Part of a small language model's weights.
Architecture: LayerNorm before each block, learned positions.
Training: a variant of Muon for these matrices, 172M tokens, 10480 steps.
Each number is 500 + 50 x the weight over its row's rms, rounded and kept within 0 to 999. Layers, rows and columns count from 0. Numbers have three digits each. The size before them is the row's rms in percent of the matrix's.

# k: layer 2 attention key, 256x128, rms 0.0662, rows 126-127, columns 0-127
# q: layer 2 attention query, 256x128, rms 0.0662, rows 127, columns 0-127
# v: layer 2 attention value, 256x128, rms 0.078, rows 96-118, columns 0-127
# o: layer 2 attention output (transposed), 256x128, rms 0.0535, rows 96-118, columns 0-127
k126 124:542460591504491546497519476462557414447519510465569496403526450530514585554538552477475467547459535503510441498411526508478421598565503453567564475451556544587512450585432522476421528410591430460530522580453574492494501515512416464492514506512546482540477494485566424457453495474555564480486454393539461534535488488553466501426478391500532547570428463468593585555467426526432447508524
q127 120:545522407500440425566543517480423433476524442519595461505483517414522525437527468565499521465503467501553497561518543514495499509513467460485558482531485430570494403534516494522451474568527481491510541489457519554510473456508429492611508579501484504473529453481599590497418563425504462344499463561465455465463570464534535613513526425574484431568484555483503475539501411557575600386520
k127 126:563484477492539445382373504454506405497516472555504565526506521452543422583444433454504513444523499535552519602521418582470513548612574572482488496516440470445401451511523498485513504514542571541490499438543473377415472508517417566438510392495464573500457558555482550572523555466372504568528570538521493496495519531473483413489474503531488520513537549458536528496496487526485461560428
v96 120:558433652548563499424496411539468480471554521455571483484578576404557611496468480597514563502536437548467458540465405494489454540391481443493446488449476532441519494515483446481482488493498527546574456547522469545506550517556453526497472543406496509491568494416574437523525539523556492463525542484510477504471516455483498429552450506561481459563438563364517510441474499390523553583505
o96 146:526523443385399469647517548496528512515509498522470488489459466611438487580550429554488443492451478452516607473507512426455576471532623489558536460472484501545458532497501481529441517466453502579408510477433497554529510413515449552530480425520513474539535482494458525554556459518408494622424553512463433489498537562506525486423553496493559561509568483565492535483501487545425365510501
v97 135:515540408507479422478472530478473486499478476480586589621473432540489536466550519469564441473533468603424548416520466500372504564478572538497523490415560524510485513483527451606539522512512547500507482544564554448644575530590498514478514449446422545427454548431518522492479454464484534533494544559521577483474481603525481480437422501507475474395445589531431528456460492492495428500509
o97 155:445510576521491549505561559459467528561487493464494402390566543435502523525533416540466496511467443476513467480451556672535516489529551505513510468612607477518511565486496564447450484515521468438453463499520419598486429467352492446558470458493502514541435447478492537499472589510497504523545499482414459554521512374524460550526501559492439524526460437506564529601556478529424511494464
v98 113:561430503584546566505497464585486492588506497505548445500454558553566469521521470448525533546535403515571542474500506458536525453549476526502513531463444584408596468439486513402479420449391498498484475428401508513449453498505527473508530501492533412476394451540502404522435575524547531539446553470454611592455532430412495481551510519450484533462463466513509570579534524462554522509390
o98 143:452427508436467473520520460483499430398536469502501552537483440505466513485448542482434470466497551507448403571526486421514476502551527464419430565465473606479505553547507542537554555553556541508530581519456462365528542522535523565531504533524451533514554560499551489434562427501446464561559411455494465468634487595493570427409417528492548487596519493561446489428452539541435500538543
v99 140:463474483478421514453467452506405479468446472542502420587475576569577504581512433559533491528484584598512551492453434408516478562400571500590524538439525534456510522465505529528505473475532470501526534491560619468455478542559559425578430476494398495468503401518494494478505519522484474427434493432535487473531600608489467520424392476449478473442464532478453612524506476518475461553490
o99 164:552492560537505512503472565472542448477527492530532567446524501422470511432487490525373489415578395392543487483476601641413541526611430482506522505529516563458515509432506524506437545506426536433501511477495370502540444534459508562527658429446528555446530566504506508535473549562484516546565523502461541517436438470480540456548536501533453528472507470493445429462544543516475503438461
v100 155:522495407487403470526517519548475535481499546517473432509484582539519446475439570477458485589517464482579568507548573419537503486595538591622481458574520530515529524523577552332501413479505454462446502495390473545491474472459462511541523457594508494465453485555446460421447527463517525612543560525406567498442507508553455512467508539432458484553530457566435493494557494535473460438482
o100 171:530440526503592491458465523496508431493424550494526564550465456492482501447430566458471487553514516500454359584476434495459411546553434441421403596437446543478576478484512518559571528428531551469601535500530530437502485566492602516502509588502566500473531439473498539549509427546541509419494483426527573486581450497454612452478508442501548498515410508457513490527396545498531532524546
v101 093:525454511527459559504477475463479378464514481487524521448526563437571519468500502494488577486448557529513586540445450502509468508416486457623494596424499566464540435512469443532369438468544491481384454628483548627531415382492455463536486431488511513444473510463436507526528517516509531527540487572481440462519584558548499411446421544499526497506446524484483573571467528494490533550549
o101 109:530426503454484398509438512598512512479444512558511546571517497565485503480458476515504483527576431475564460482509558517470499470599529509483453475584526594531439513425471531501590546404517625483583528462459450465502527501465551572433562496500538409523519603467562432564483502534520461568474514388462477560474388560481528527467539526445438466508554412528463520365513504464455454500470
v102 138:548507435512396412495421521453485543548433539569558452527491515506378482405498546458567480554563472591494558514466535537439481560561450611531578500456503495491514499560533477460542405393445466529437446478524473490628502550472584521504455483468373517487500536422486548491499468486505549557415455442481605535528435553423545471468530547515525489462417527514468559544523498487498482478473
o102 158:429394539582529549438550560461454527475523494453438460516504506420542551558558503511482437450502431386546458489462551530501513506500598455484487530562573512571543512448463530554407547578554528405475440452526532480535582521449532461514500442543424595498395489499549517409515482461520563459637572472437474553480459405582475490563514498451452465554450524452531543509498462534487547479519
v103 121:491440499495422504431455459484499441515516586468508481546479556449662582548488495562510523513499425636574549489514423406497535460488556488508454515531432508477530509452503446425477421475416379516500513517474565542539542491563496512530535488543411520466481452477501578577402539487541445517493543537489558490467516575466497415463523500462457460548443460500439570522458534463557579637484
o103 145:561490535454511484601451539521491495502551442543518521556488506516413496495494505497410509539502573440555461508466492507511406462573495463553467516377532593471503602518472543585475598418476593447501548414470407421481446538399549502583605486503526514539554429425458516476583427465458507523413509480502498479605518468439544510466457501513475568488492497506446460525525509602447477451562
v104 116:531410527520592554594510515498478546562518455475490519413491502475433538378493455527380545533410515492493509453563539468558500490529510537483527532441426521522484411535488521522450597456520442445440543388396457558492433493524467506533492531589612439512557524524531420493464514527524480513455490491408547591513540429500511527490495590517541577477520485526495462535521447477582443370537
o104 120:532491437525509521398500441586455531519466461519527571553489506547586409530425536484470505506451452555479436562519509529562555522475421502445424562540471495460485525497536447460543483471532576541650520536499622448429519495528562562479466611457472505448426561532513506492462504520470380541481450432462454517492466493591524508506489540494479470563522406475465496476375479422602580477513
v105 120:501546565497478586465515455522497475475448475510483484481468491503550417512599372389488483520506543460504433594431578461376474465645483587515551420522564537509531517452406565446477503426513449542406504522485552521406454590439484457474573477486540496523540578589523506459410546507508522498560482459532507471501494465451577395517547498448527528532468495554537548487461540536478472477519
o105 140:422440431588532436519481510426496400420527455510442525555473527504491533492472532544553550458532513554480516437481378504650423550457491517493459604515444524463483507542535515470612528490479531470537479461564469398430499499576523565507545528479434499546478568523450493573535430531572517507450393543557503521507490581489510547473525528635438471429518451459456503498456439489518580493441
v106 121:534478505471517514529515538494596484517567578497389518453463506475484497406555512505516554409501506494502483537529568514542460501652495570462458496491476509467511519515447506523488475477453456518442430550387458584544488462418409560484537488487462592569535653512494508555404549486416509538551525578535444488460398503504537395548555569512490509528477491502438421447417490475541561507436
o106 137:495416493514561519518475558522486470497416425523534474579526451530583527590500531462581519617381526600491455526488366430567421477429497463421494508484462519496516551452505525548599533432521570514583532479507569419397477540508563518439445537517502451564464483413443563546525430491534457545488419473453509519601524507478498507455465501492479502498507516503534524571413499501471434581495
v107 113:509460495455459401380507509418487525431491491472513444518567486481454567521458562561563508403537523530459524439548399481540444553465543496512444609500503460486549543501547457593528532563517601552528430569625516371502473485564504501471447534434475579443482503483521468499537511477504466411530566502526479515403484560548456594471402422561512446489464529424536443500497548503493517535503
o107 143:506657523476500554583491482552577490544448520520521431462561494520512436545571425443477501530504481475514553486508562579348560448502502549538562383525502482531506534464505534449438495524475445466498528539437504604523503525447396449477476363436536499479510502472484552490411571540474489582485537491460456473531450424493456463516531503462485621509539565524510574478537499509409444562443
v108 092:440428478578488456552547480471537443543563540562467423522488503446546419534478520428455485515414566469509533502498647468503443475438481526493482478502489547533532596526531484416483513534604474520464436527420549511529354409425425479501513460419496587561495536458439527476549515516488546485531509531500503488496486498568541505506433578503631516486580458559454421445428537421485432474534
o108 125:540405479526591535416416549492526553520391543511497603490385455462481485468468625526560525536464450577473466566419427525507512475561449481461485573472447533506443492466463552531574488401518576528552486501480563459462562573541573441438508579517586508459512487459576515506475459532476418495544542456496500530445480527520472508478558467499454449540522479447569501448381535420583505533515
v109 093:529440617535564467429481491498453462431552470502469400423614493463564581481449509527454572547488497434475525539517453388448432496355538489629461540467469547499507527481468482452473500506547490444462479535559470515460482488529505434538481583422556556482547486455563422430550500473598545458547523523472468554450542430538495540553429489530577489528541525468582484568524546489487438431521
o109 106:498551408416441492627450456560520456452444566531520618519513550597438362491521440524520442521546458437494545502480525540438627508530493529529502474527454545555498459481512492460466506452486547504557477506426543518478493483556488549495532431474549475417515521549484536623481470531504456599465520465411547478473465551517562472378582459531493551517552486479460554419483458429437503564467
v110 114:513533548504515584377443403451509436507472577479611434478558478465552402592484524454517502507513523492545536567393552472510388408531403436455470445534533553527562541500463525426463442487552530494450524480482509512397398565459469496437543541499542456524474456523524448495562606499587529472612497556538522466561508453461496494533482469552488501531491427487522533514494556428492556556500
o110 133:517514416495521433580543530511553498429594559568409556554380528547460487425503531503564496493550522462491537460531416436485479461519538497616520499411434564471466538515547505468532542453532469590462473558544414452566544461594433446547576446514460499447564583427492466423533381548517531507445477470547467471456445606464509536469552478478536487526521521512488565419513478505501427453491
v111 101:503564499436333494491515523569487450538515514478588526517479461582545513522504494561548486397563466492485554506474502495566530504451535534468552464551527400483484493502444500544526530489498492564562510423527577330445543493538455560515444510564411504559506462537499548646460515463486438442482464445468393512525589579530498554483497432527554492480543521497490484508482438605474506600498
o111 103:437509568573574605468466440461519504519504538503540486489472521403542556512502467537470511487431516595583527489565451544444536416496408383479545488466502513455507448462508527545478531582529527476492504518479412537541507497481587423454468452492481468424562504429478513499519604486456510499555524546548584445507506443386544394561465468425423547460505556531546466506468668488530507452542
v112 097:558464468500484518599533479556473519556522447487450491458517512508440573425467434539445550464487515471537481405481512547538525484591544501377586602446461488508424391537527533498442517488391445463478552477414482407483474471486504529531516528560438462518528554568425580582361475514513469566457487492402518568520556469485545540503556556465561547492493457585475470518501498558610498482476
o112 104:482468490600529500436499458507453500533495407505573561568487460441546427517503520493435533495481494601561441530558516442530499463534405453510374532527519469433559504520525517548598504523558600435603522484491601511477492596455585556428460561513475509476461459512532446440525564452446384489499482448530487539536455481492511498497411512531416488505547432497398500548534495458537609431546
v113 137:437445488506545539498470482494551567448509519468394481415529500456494515611475536464437492534467521443566494491484484515612502479526483445520414479643579467520497454445552546433523525489499475534576476555570458523399477517515418470475491484587529459448444478592468483466550531525445451516559518512498457441462453454583495510503526459526403461624584426495606509528574473474426564573539
o113 166:610608489416475423509471470481501457478512495513581454572484479554473502478537503483576527508518581529493502500511512435412410493481476494510476522381394498460528456581564432549541424468458431586480539486480516519522500505547473562476519533476559521516587525537516449559482425467537584436399504513614476428529473547457525504518506458526595560391466581481391458558490518541522433453533
v114 130:458470566519549488462482478477539532465482530512521542469530500509636470598537544434477497542558502558497540420498431465485509519308488386568422497478576547484537472434503425457424551476503522530548489552592501508483500516611411455531486480436555489430379433464480430453563530570520571496528515518499447526443509471538475479503463444539504487520526493482562589523567495409452483556523
o114 140:570520484376365443517458498502423467432563549482588464494475454537411503454522443584534473482457510481505561527482561558425480499561565538521524505496428551538485508575556468502524419401512477591433481501441354559525521462479515542527516531467553522464613584576523489602501465441414521566478511474516512443486482581505550512409488523510533548533548479475411499495498529537463450485497
v115 069:536515551473526439525436476503499536522472555526574534501452423499487449502518504518499501596626478608534515414484493465458431531414483482478488455477525525486482507548536474534501517465527450436547557390509516477593542604527460467468469572472516560521587464429586525407503507460499547462473568522531614519559484507421496574557450516613488519412503482509436535487572408390539451414460
o115 089:535459456511509576486564583461464537451562529439462544427503518479546497508535489533513430442340428428466499532488510587482595539491493491578565468454475490538567591455527511476367483518541481527415417567535380527476493470517493484585504479501494563401470484516452499527525500502427512539623512500427499450418547477606557499446539457534532517568456505464551552538424495530513512449512
v116 137:493643532490416535544573413565472460514442380548600495496492572574553443529585407458467494567495545457491485538440529471436585501448477523609600503496610540431475463534434503422383481477516471479455510522473580515480495517514503448498445484456561445508514453484459550455529448541507533535488492481490471496542603453431508483431459486506534523532489526561486558468542538510456398482559
o116 151:439397501558505438439448514462478484437527575452496516485455483472438537467408485565479479425601454551502540513523462542562536604552525507442448574519457484546502450498511483471587563501484571472504500441514380469497527493502558588519516523517463444488548537555580435574489573488495446449549484519515491558401465609537587473512519501531468407487498419462510507397470478503546660495458
v117 101:462466504535553505563543555467525529460446550496472444464396557485505421568560568390536508495513567515566536409510584520532495506517470527491539508561477515506610496472527545468525480493541540556435406645517481519434406500467481477520597395526481501461450544589400471458389572514463538546545523463486497524455432523548534482511510494419440509515531469453511549588598524547436497437478
o117 121:530530529482534471415420437476554447428424474491482498593547445531501532488488519499512565479467512557488434565482433500413347485574452546484435549457497592513499494499482596472612417525480490530596565469476525446477530561535510502396477553448526573505495622508513496515484437575561538534493485423597496485598424517456501481459507528573534495537494527494446470441424548443464453546531
v118 107:494385495508655497477454439540433593458565556494382448501525504465440519472399578477430480524483507620446492482512520419501490564516526447467434531532416506509458550494572500425538481544563484488607480589526424529513515548531445553544537450434464529439439472496471409467535509576508463588537518481552505505493449549603494494547451565486461465550502500474420476450573503494464513512482
o118 126:565528464487474499544571562450562482533432428493594451433460457541507490550575500518470496513507457434520486508416585516458448473578480536523483527453520534460518483557505550544480518420429420596464528511506630601511445474521461517469483544518596562518569457508507553528464422503484480482454572544430442473520517395447511564522536447460552567501559502494454424564431442469541335464490